From a checkpoint of a small transformer trained on Wikipedia: biases.
Each number is 128 + 32 x the weight over its row's rms, rounded and kept within 0 to 255. Layers, rows and columns count from 0. Numbers have three digits each. The size before them is the row's rms in percent of the matrix's.

# layer 8 attention value, 128x128, rms 0.0878, rows 108-127, columns 0-127
072:088105150071159135173131161134110095085136106130109144170135088093194158136116206153138161147115154125047105157159165146101103103130100118075144148140136187173165140128161147065157140102096172167136117106135137128106184143089179104062160074194148125125146068165138127113165068107050104163088157140148123128151170155103107088092118084079121096118128131132146160124119132115153090104108
070:154105177146133160154122077194187121110146149139142150100154120156150143057130141143081101176096171112085114116128077131144189164137143154112141128106185086134136179137113137176141105139106124170122086127101141108147093143145155146172116113135156141180110144102157079192139197090106126178043060141095110141177047159120101130106063175082105114143137135125127094090174124128136105132097
064:092102116102189069165085093165091177090113138122157183158102123127105169136123128133164148081129151189080115111160136148127124097127132141158135145163133146142108138162229062119106179159158092127150151114107129112127111145081089185114161196074128072088105131045166190126148079114145071102148127127150118130136163129132152132130100125160172086122080143095137104171068132107120100104122
069:063138118109108120118096119133123097207130136125069157125166118087130148093193109105188166127166182100135119095131107145113125113147090153131083133156138096109156151101097093136093096158091081099184187094127131124188117088185132104159150146072128143127070127112104155193196125133110095073150101169124107167188101177161144059091104123162135110103137144114182096137133130105147066140138
076:119119090194118127104116137102088143142080109138110163126129110101111180107111118151120075129088112128111184111128114110132135208091125155135145150109148116131073166137157172104146093111135103106098163135096088100155137110167081138137117147176159089146126127089147110157157165098089179127014154051168144131093176102112172137161121103099200143112155154155198114163090103215154128137139
073:195234072137156113165125186149132114055139138139100136127097120177114118108118115086102143130151143162197109124132149089114156150108127138107159094144153140147113136131148133093153129093122109077141186089161106107104115148143129129042220084109122096122103124079123151154113116134151131135099127108095170136059125101115122154193106076143127136146060171095174163080173170143112105157139
072:149082152167123061116164153123061115108147181150137164073147097140173068122167151119087160161108095049098184168078135127093080162140116108140163105123152097130128107136131148164082164110189141096087120171164164149130115145101092087165108155138119090118112127151126157157162086146103138182132092188150134164169128116102088089104065135131065133146096155155133102168122159111114074180155
069:100173174172128110135075135052147065102125142161108132136108189173085190098131186117106105102165185163161077136115151073149129090138116168107074109149137138147159115179152065140125126100170126100087083085164169123116156160106140048172131138116173108125131106110135113139181162141116151142165132153090093123135059083128122147117125108113185114161092137129115137113134111069197123158122
077:148134107129061161097122182110158166091063120188126134115061077084103170137153084129138134124114114166143110159115091185122142178153085123108051141112152153191108176126129163135121098123175121143166175130090154060158092151144099092161193104146160124057179135143110091119141055180142156125132154128162114130163139141121101145108167134168135164115122107149146116084071143083092106127128
066:099113125129119136133156154144127149159152144191121125098137160150146144112139113180164128170138134110142113158124189110104108083124141130082140127101091159116127126111152094134091128137142040131167114014150100109116122082093131097140172111173070161034104102143170134100145135148138074163155159114078086152132156196123160117096092094129085175079127209116161115121194127108157120169138
066:134067142091128121116173173097129085072118120166122135110100136082141120082143089110137179180133177192157109112187114150095087148110126133134071137121151122096094117123164087140126106133081123099095147090086156123162088099131122106142164099145089062151105144153104147124107108154168081112041151200144184125144135135168094178151122164132117109173159146170090132098110164079177115111209
073:154144087076108117129045149120141133102154149147076115100122130107168110118091113164117057123127190139103151141149109091158065143100146092173120161105131158144134151164101092100138109155090055117164201148136124148155164141122065115120077149088132041123176159160119150133128110126094213139137137149109157158094050181169142178153116138114161169129121122165158099099092151134084137134125
072:078115142129133117085101141142135117109129117091126136098121100108146150138153154126211182076102154086093152071126120097102199147130114169118168106101095207090106097080059124138147143097207139085118141184108162149170162140110108123110111172086144120137076138120142131195127212140139084158165117154114142077083139119089111148103130156105125117171145155139087143141161106193108178138169
070:093129090100143163120116175143101136167124117130158147091123134090147080130145185100146109138129120108070150170131167095101117112128127160145093147102139109097183153109124142114123123074168120103159102125145182099013119151214194139204139116112165121128100165060111153149108165157128111113126138141148155130172083117141128160129121122081060149113133180088157154094087133150031133148091
076:134117103117112092116081064121127075127113123177126055134138118172136164122172064144143091169113114106136111080118064155125132127147106182141160148111159109116139196133138132140151152108149139115065075064084154187174140166121154112087126113146149116097140172132077130162182075177156194155151166129165097066138135162102132137141108107144132107098119095093068152142087159184141120168077
069:161091134176187093126123113200167075126165117112173120136069131119125165126192200127130116149107121116146107093118138102110072137119121098162087134146079163145112076091170121124129148114099085141184122172145125154103119080129128152105184086131134154128146203127111099129127102140152087106101064124142142138123166139052123148125140114116159131113038113105133170107101134231143144188151
071:127212161161118064128094195131127160163059110066133131155080198101137083099101084153136077113119104137203126121087124102119159135116152098145140080119128088129090176120077115132133136127130059086120108146151128100181118170166084165133149142126096147149101122164136092143132124150161203095164128104140112124142166128094181177070162118112167180130117103111114130107182158144092126157104
073:188149126141160111126140154101133110106103201150101201145129086151085120149126075122156128132151125096142136073128131158098126071135178122113133101194112123133115126062120157122240096102156121165109103147090145102090159152092095113135132184137145072086164137138138159193153203150092122100119099093179141122150107153111110142129135117145062179139174134156086048135096094114121114126117
070:169165097137114080188100128154133149158142080057056156159142080158228153134172118178135116202099127062102108167135082128125109158147131153073160124137106131150142187134135136107155092097133131128151198111160126213112127120137174083108108122089151075100119129138106133108121100124080144158127096111143117110120155106122171105080083157121174130136164061142126108103148118117160165162130
069:119096141103171105120152077184184136088103169110175112116054103155104112136141159106090086159202114097132119109075116132181126180134152134113111141129138142096175110130110105135161157091127151116125152119194110219142153144135055115131183131155106084189131123145132124154167101105113120165085111106114111177073157105108172165187136140104142117093120120142180122088081111093053101087121
# layer 8 attention output (transposed), 128x128, rms 0.396, rows 108-127, columns 0-127
076:135153153165085158121138112156118177145121118077146122104162170152090090124197120087108083129190131144148112072115113116166114094149143151144141097162141125055106093103099134183083073137143060080143110121094159124165076185115094161161160183065136141119133149120127122129088115078146145047121132111121153124123112132092179147143168183120125167182132085176096118179125146073108154179124
088:122139116141109081117183173058131128095168135097130117170130166137128094158118116107179154101130100133188192106131170101115108072124080053145135141111117132126142114113110113109122150109141130117154151115127152202164126113145123105074157116149150088132132129175079143067089070136130129115222187093168142133082207087088128108113211111165133171145126133096137137145074128128153136064135
070:142139100127031193103104155088129084181117080136119133096154116120142089135151152142105105159130084107096110149077164103155084138151141144111146146158074121129176075081052159143156107102111131145080092122147115065190099145150135151177086090177139175140167192213100095150118139135120154103122130168133148161126093078097143150131123084106113113146132124166133134108182116141172187154127
079:148132136126134128084125170139121115100114140129164139157118163161083121156082170117099109107094066188146153202165127069088085134121156137143150181113140163143077098107134174110113168119134151151053109144100106168051161163078108111123121125143059074106181160162150140098111148106149149171130164091144164117116126085069138183128117130098145125163099078126083112135131153146089227117144
081:171150153062119081173136132090132114130214140105150121123105117099102146128120149111153146136145154130138069105157146144090125119137088096095096106171078119067095088159168123140158151129150117092126135114106162135118104094120201131130153116093119155159136144182125148065172117208151128122255120141087094101136042137151118112097127180143099137138132116146088129150123141095089158107154
083:127055205171087136114156136126136113193100131115130080140154122060134122129193160161139125125049149098106164122103107123153127104112139112153139160140051115091140130135104092126124144143136137148083058141094121106137115078084124111179085175173129195159158151158125110099137145103088139166149131140186086085181097168123124122090145169141151143108169101160102094225107124102117144113100
083:086160096129140146178130097137156114132160056093130115145137139101070165126079098123152109124199152152153115089179075098173104135131121187127095155146060162127123135085124120094219074137093100199116133111146093120156143136145152161105153076090144151091140123113125146067130165122145129081122131091101097103141116176152148198141136152173180152172154099116119175083118095103149142081084
071:148058062136081106154132141208097168149106133092195137118117152069142077182145102192141176141100080077116133134131126124068135138098120113135140145136120102102120118083074163133108108166128163167161152121103136147114093141191116186110095128068116151142158179169106110134094126074118115138095141075163156143146212166095150081151091134144110104100138155101150099161116150184102155130120
083:136127124162160134174165127109104073176181129107148134162150181178162115107099180134087098152166114086129103141126183077116099109130200137135180092162154081055129097135135085124117123127109122139086107116171056162167134121119165133076075166097100153172109155145138152095130194062092131116139106117128118105093107155134140099140083146092130100091084117150077114213155136178111140154148
065:124122181127131130074147110138199138092100117138159142179136095161130130154166107118102153065107112150069147069087110103159098112131139157110136138116148115132118129098086156176136145102122177083108146154103095160103143174149123137113105137099138137174158127124048124158107090113134165144098110164150187074161093070136099160154161159137168140185107040207119077149051155154116112088158
076:155163159135128140115077100099099167249132070085126133137129130171124138143126168158086082067113065107118179197081152106159190176118141123196137116132123133112137134150153149151185144116159115140147100133146080174107147131084127121098135142154129135155146125140099093105152139081080129119127102065144055117155123127106155103125149157147099127085050154111158108133139097168089132161069
075:095127173147104094134155126119103141184122108121164163182127135111128167124123200121134178135106084111141135073139129175081188162125162107125099106131117131081126123085206170153128107143121234143080106074112151102132113065091131135122131124194156220130081140131143141123138126122180093101137131132158091096082166071097137096085133140172100066088107130134122139128160115106103146159086
078:152115141118082155168120080110125113114134144100101110115105161171096135111153102101071119142136084156141147155120126174173100133139133076154126166170107059165125141135140118111130123099075130165124124115129089108086111115209174157139138080141113160093145109153161135121137097148139117104096163116177089235191101116111157152147127127107135184132153035138182113105063183067183106088140
077:152112175133109091141137088090166120086158187113148121178121127189096112105107082166132151145136132095151107104117090150134141138133115115143150142113097147135116137172113114150151111205094162135105137129110045119163126107106074106076163070090083173110158081174111156073163098084184140146127095086103142128067217148118145127133117142119182059160133144168101154186188115106158150109147
083:157175130147134133113134168176086159153159157057136158078199159095104128121119186111104182134122152162144112141186158117126102160117141070093086107138075169135093083074156170075129097161107092168146192174177126099111105101120122134113098108136126116171159132103194100129111176063067131129109102110095138170149144127130113101090117160089091148128137184150150115106144102084115108070171
074:094160136114086099146138170130103157151088075181089125115184115155161120107060096097092110137141136127103147164156068158155148115122155177113155099118154085082150155181113120107133099109156152101111137128145135031109130113127085104134101145097171127108138073149142134176135153109141109159137213143131131128144108146164153109175095121115091096190224147177105139165165155072089095072104
078:126117086115135135115154051196141086094173147209127141091133088169117135163153159137097143154127161159097109139196131155162144127135173117090135150101092139160139103130138151133105112085171176142099185119123132150130132083133171087096104131168131133106129097071126120158120187166092035116106128158132154121107049099173055095112069131136135097124156146108178160132080104148141119083173
074:087110126095114141150130107153126134185205080083103072132101142076138121133112154192082129142146118142117134161129111142099149190146085152134181182070154147145167108135141091100110146131092148108142141128163068168172063120144147108127086088099109164142059143129133121067135082109161123152138171141133139133114169127139114123112123102126236060087115151114145195088152144108173075127136
076:090106128115113158035153154140115070100134149144198157113150150097102136099099169068101111091124167200189124127180199135143139112091127097152078143102116130108118104103129157086093151164138132131108096135101193074133146135117109155166165169179106156121164142109204139149168152108142161125143137134155144157095093123097100136129170097099147157112102161161099113161127107109075049074091
078:124151114125083126146142196072110134148142047117081129117177130110163147133133076136160148163119143159145149121178134098132140093133084124109149141140128116121114088137124083107123116141132120134151104102075158023139117106121209195130089112137155145087112116062102139089137161141116123154136157138116119071161088191166138112088131107162088093176185095138090144194132093197132184163153
# layer 8 MLP up, 512x128, rms 0.165, rows 0-5, columns 0-127
101:174139113123077150121105121082129093156135123086105097166146177131161168152117164134110126082153189152140107137103096170094128159047158137141158147123133143089138123170097065098165145111134121080114181122147082202124142090191138156139175183134190095133118148108145120165048125096113093124104191122121136087082109132097148114182152141103069109147082091128095153057152125124143107139175
103:150037111090130136110125116114148129128185153114116124084171115123095116133060171164131117173172191104155121091145104144069107129184167114124095124149114108081134153102140153177138134135097096125116091148145130141129114096079190147107059131118110082115107142089095122133191119092180127126079184134139119206100181155112085120158138156146168095107096151154050122166109182158131169151164
118:158073163108119144131127190175087139169172164106084107154112098120098161088133154114140095122120078138148146111192136108151128107181160095076102208091148141103176126195136142127154119120140173169154163137144152100094124130109158122133091129144126125094141130118056143090115100164166100089114149112127172146096009146119089151151064147170129099097109157146085098180112073097160119130131
104:153116165129093164134146149204098108124174147127125053161179147125148162143121151115169183141159117170118110106109136041126135160112151089112112187122127139101098173085099174123123094130106121151179119186093045131070134092094133090155104094143159140108117097132147152141162092134124087111109110083149121157089120122135108071123144173148092092127189103155192082079124101148136167086190
101:118142165072105112094140091143132108120108177039125081181093200107136082129133187081112131091123111200130110157117135084102071049157102178101130159133102119095153120130165078137160116158125093103056137154185112168144117187087157109109151107171162128121082129109107098155109172121129162196162142153124114166151154105132163118087140131154119130078128162127188157142104143145132107110142
103:145166178107151120153070131132068099133117188179109120134150083144102099147115130172105139096182135144155161153134151193102130154126094106215144095153096119085139116115062123042160148094127154079136114140126144126116106108236097117104121106157107150139116152182106140155146156122105094157131181055156126104137140106128099123108145112158083059158121125172137078099159160155100134100083
# layer 8 MLP down (transposed), 512x128, rms 0.0665, rows 0-4, columns 0-127
102:160108142162148100140143114140147114045129140124165147060076121121113101121129106100189120110140134129145126118147169143107163176082107031121080111137125170163126158193147119146063127128162182135160125109121168103111097175113134124140165141157111108078172116084148086073080124157077080127161088115170159156088143162122132139076123160174102122134153031105120134123146116176106179167124
109:121154187027126160137133203104124069171136107127084097127094154152086155146128086122086129145112113102137157161127171078125130119143144108088169167102141170188111055096138100126130180120162102097135134100135121136120138145209144100111124120149102153098138154076094133143115162120094136073146180131081153116173073151138181118147106080107071203127114121099157147131124131169123187090117
113:109067158092142129172153118096200126060129086137078075046150135158138198160128142134140157071124120151105121195147142140177116131125082103129095095144085161173063137133139155140090157128121176157123108121128127132138143100172198129146191162145096153145178161158088138110089124116178128133085102128150088081129144114147100090162069105129093161169153133132086117134156096093124084166104
096:091174101129160135154127139117121119084112080220056107075062138142074140084155151127132128135155115089121149145160120162083092131114084180139135118112184125143108095145145096159142178143149124083070104069136164161173096111098138106141155176149118095098162136182118056142111115153143169113092106169157135116076128149126153156164122082160170119119127120220080174170097145137137126135103
095:141104137139122118166103149114087131075195076170103135064145129145083132091164089144183152120114097080120071117107142127130141151148198103174150097186107159121050077105114115162126112145178154133111117133061091150198159135140111148121093194088141109111157104122189146126129126144168092081106118087070091126123129155102115115122142146139078099148144163158147131098122155100177149206168